Part of a small language model's weights: 98M tokens.
Each number is 500 + 50 x the weight over its row's rms, rounded and kept within 0 to 999. Layers, rows and columns count from 0. Numbers have three digits each. The size before them is the row's rms in percent of the matrix's.

# layer 5 MLP gate, 448x192, rms 0.156, rows 214-256, columns 64-127
090:515519514502512537432503513590514435383540609602544474483523482572448559472562470460414498494435524525492516474451498473423437516522514445522463526483424492558563582506562564499552481495419535
102:502566504505516551407450523431504405486620563474508508580452497505562376536454402547492484523503534486490466448532446415566446547498542444491604549395606505452495553520489435489465445472477546
103:552463504420441596475553557481546526505495583484438536471525507492459524467383530574476499525493529483510546425457596446496475459502442444550482505440534459498480580560467577445440522495449522
103:467449527467519477419473551516415533475478601523497492605522525475573409541504397593552486533533451510577524492476498498426477490496503419487503541385524479543445579563513504512527513519468473
105:391531552470539471544469515473588508477454527477426478512468486581514494428488502512442502490470635464567525494591418427552537499567561415519568447385560497462525467476445490449475532437527466
101:572463532452516449537535460609544471426466523445496475575522612435409593540434526459540489538460440485505430527504494502500464531460455538531536451465482504514460527469450527520467518466481618
101:459486453406491513449483513522507485446399482431444560533509564503461480434420427486470425506508445399476450559439456437494451446527502430505450452469474459490462508542515483478501500416449397
100:529429515475528616508621433549561475463540521485576501440484556499493486513396495511463554508614539582490491566530447553448457527530553517413438520509513510456440460435479477544580542585481524
095:462511515577455508518499481507467472385428450447617387567521529489454553520490567493462569468489541462476461450524462458544582456534461438522511554442481471561548436439515465443529360529557399
096:534501492550506526509540494568543515563450588534508523489487429449426475528466527467397463431501484534491480490483415464520496474590455500500498497526412543417527412469497412594519548504547470
100:553518486488546532634474497485500494554581543513500416475516570437482524583519489526505552462547485466470529468540468552519514476480486434430507437502559585455502538453416489557476449642488546
101:465493517396547473416531529478435527598456484404515478474499398408496539452518505536598493489459478531472596592520503583481458494498496465540407543464557561500507504512470547522587455622460490
104:559552466492419484504541567510499488586561440455481551496497483466458479461484450474647530501504472528490470503522406501555495456532442468543489490499548513434475551508412513467580493566519432
102:501502463526452494599616462501525456365481515585517509484518447516427457439475462483566463450536498555569588497450490510461408552506459534477564502452508568547584511515431513521466510465436603
098:445536498467525528481437530531443385484444505526493422460468413544468469472533446467506426474514577582503500418504425398491533497523513489537503555452487508614550527482512502545605495530508487
100:419479473509532499527469577525498585486523438464559459421482561521491525424493498454589549566412474489503415516548439431418478490522490446562545585452390510547523531452478513550513517401554501
109:467487516527568501420523467599523455494507502390538525450619540501491433425415471410495470576416518453534417497522447461468458527529429485504459483453500466470479474516477489541489391504574575
096:472498485539487536468520476454535515643457569529484453425512435466509448420439484609440504529544518535602527471528507527524539483404524527438515559461486466429534511460468582501554435417507579
095:474539433480447461546577466557484374598543596436439481503467545487471471518513544511436560490519525559526550555573519493446480493428418429471461498536512497456551551463473556481583588526567539
098:467532466574532493506470510521441485537458541517543591462514533477489538452545578412439529474553554482556512511504528467460468464478463503529506547475529472501440536506520488491509465534660505
092:483438460512584452497597448466472449523574502507436489422507451552488470562560553426518507577515446493410473480621437513456579537505501476419469570559473534478388531536485474529499512473488577
095:495500444481416480456570504482544433479370486475568483465406492612519477538526503423537478561463554536569487596504527442496468494489531491461488474491529461533535433508463485509441572450574520
095:596548624491407552447548426523511477483474522502492535514569471554575562514454465579482466490483535521474400448510424414529503471466515543562537455505576436510474446512544426470556551467531484
100:572465441475499404548504469452433443523549569396573421580532541516483474548574455486551412489530501628495559490496459465523467470513486411558564427416486469593475332500510492469543481473546483
096:459457452549517563542522537411395468502460591474558475531499439480593430501404515552494571472489498460410465527503503455529522499535497538587440489569591483479445491504418461379501432514440515
101:439551432460581518447504466531456467498499574466496517480506500512523569444515502487515565490525437508547560546490528511487661539449624514514493466465480544457540544617499468454477436438444515
103:457466494437434536437434511452605498408543424464440499557457488471487432454544449443488476487423535517440438491481507490488454538532509581401493522516466460505484499440407558452491585529470538
101:515548530489466463513499521466488510575490544553490549520518461555496446483543498481456506506490416466523448569412508484512468569440556526568457437423518522412447494445526558445475514470547570
093:458377491584485478441468525516468472502407532511573444504545521564481516525524487582522532590415401601527535533487564510489524542458573551460388554499470460477397490518449473449451510517497506
095:543475386456508491444506478456522462587505511456426499510520565471522388472452402499526463428480528538396425488385541438546498457623488476571539519529530471532510556501547510442460518429607492
094:510476417505439467490455425627531463497448513504529526540583528506560433429501428420541522536453445494454419506493485543438520564581506554444573427501561619499506467495490553533476452391511572
094:556534521553527524510571442528553612540515559490526415587417543522522496541500457451464556530497456581464479569473492544571474518577536457499498480428435498418566574432528520462510591499536529
105:459485496520490522496499525536490595526412490446507493467508437491441520481430423498464562493539431459471384535474536576576505549545427519448562429525507518515442512489442514546636421480499488
110:429419571471413508536531543489506488442493539496550488485370521484544551401480550479507491512569485417442470472554568479556545507534467422548595469387472497572553512501439466560523419464547537
090:526529511470500535483459479534482469563497532544494441521519505545518483520560551538531576542560564428453504462556532497478514512430462620502522531420476512508553441464457514466550613497493428
104:427444525567522467513534484557514487501444603475569492511437475510456579463431431490389521528566517502466576491536445513527485637494517578507489455431451375400452537420455411500475550483444454
106:474557555553501607496534526542415492510545536485499498491438497520519546523410481594438464500481535515501405378499518514456523574496579362539468547541480583549471425412457497500472560533468542
100:521501466435507403529465542461529510433527531573520560479530491491445521524470507448508553481440600555503587551544493478534477478482513461437503543396607458577441547451518529502621458532542457
108:515565472606487390488594455503540474454407510425477549322602485501464396492491481386494544478504573478621510566527514451497526466490454588484453518501508496446560537520430563491465500493495534
097:399618515471539479461510479488394544362508501454475520486454518477467508535538365503513503599402534432521449439459449490525476503419541528481455470594447500500439489411433528479556432469472446
093:413471605433451490519485488525437442436544450559612465401418560518470514547379486460544568567531428475488513449459501463500484498494469527438486511497611543412505478439396508475552493411425523
099:533449400456504565447503476578385552547513565388505350483628561590467529442443503523434557476508478497507447467480532441554484554540487459505457446447615473439458539544464534465476440530515558
097:505454477499576457547554501485447532549627597578526459577492609550469449506480537571476472515488431487535508566506533456542472516514472454562517496540551541506541431506437587551510463564445462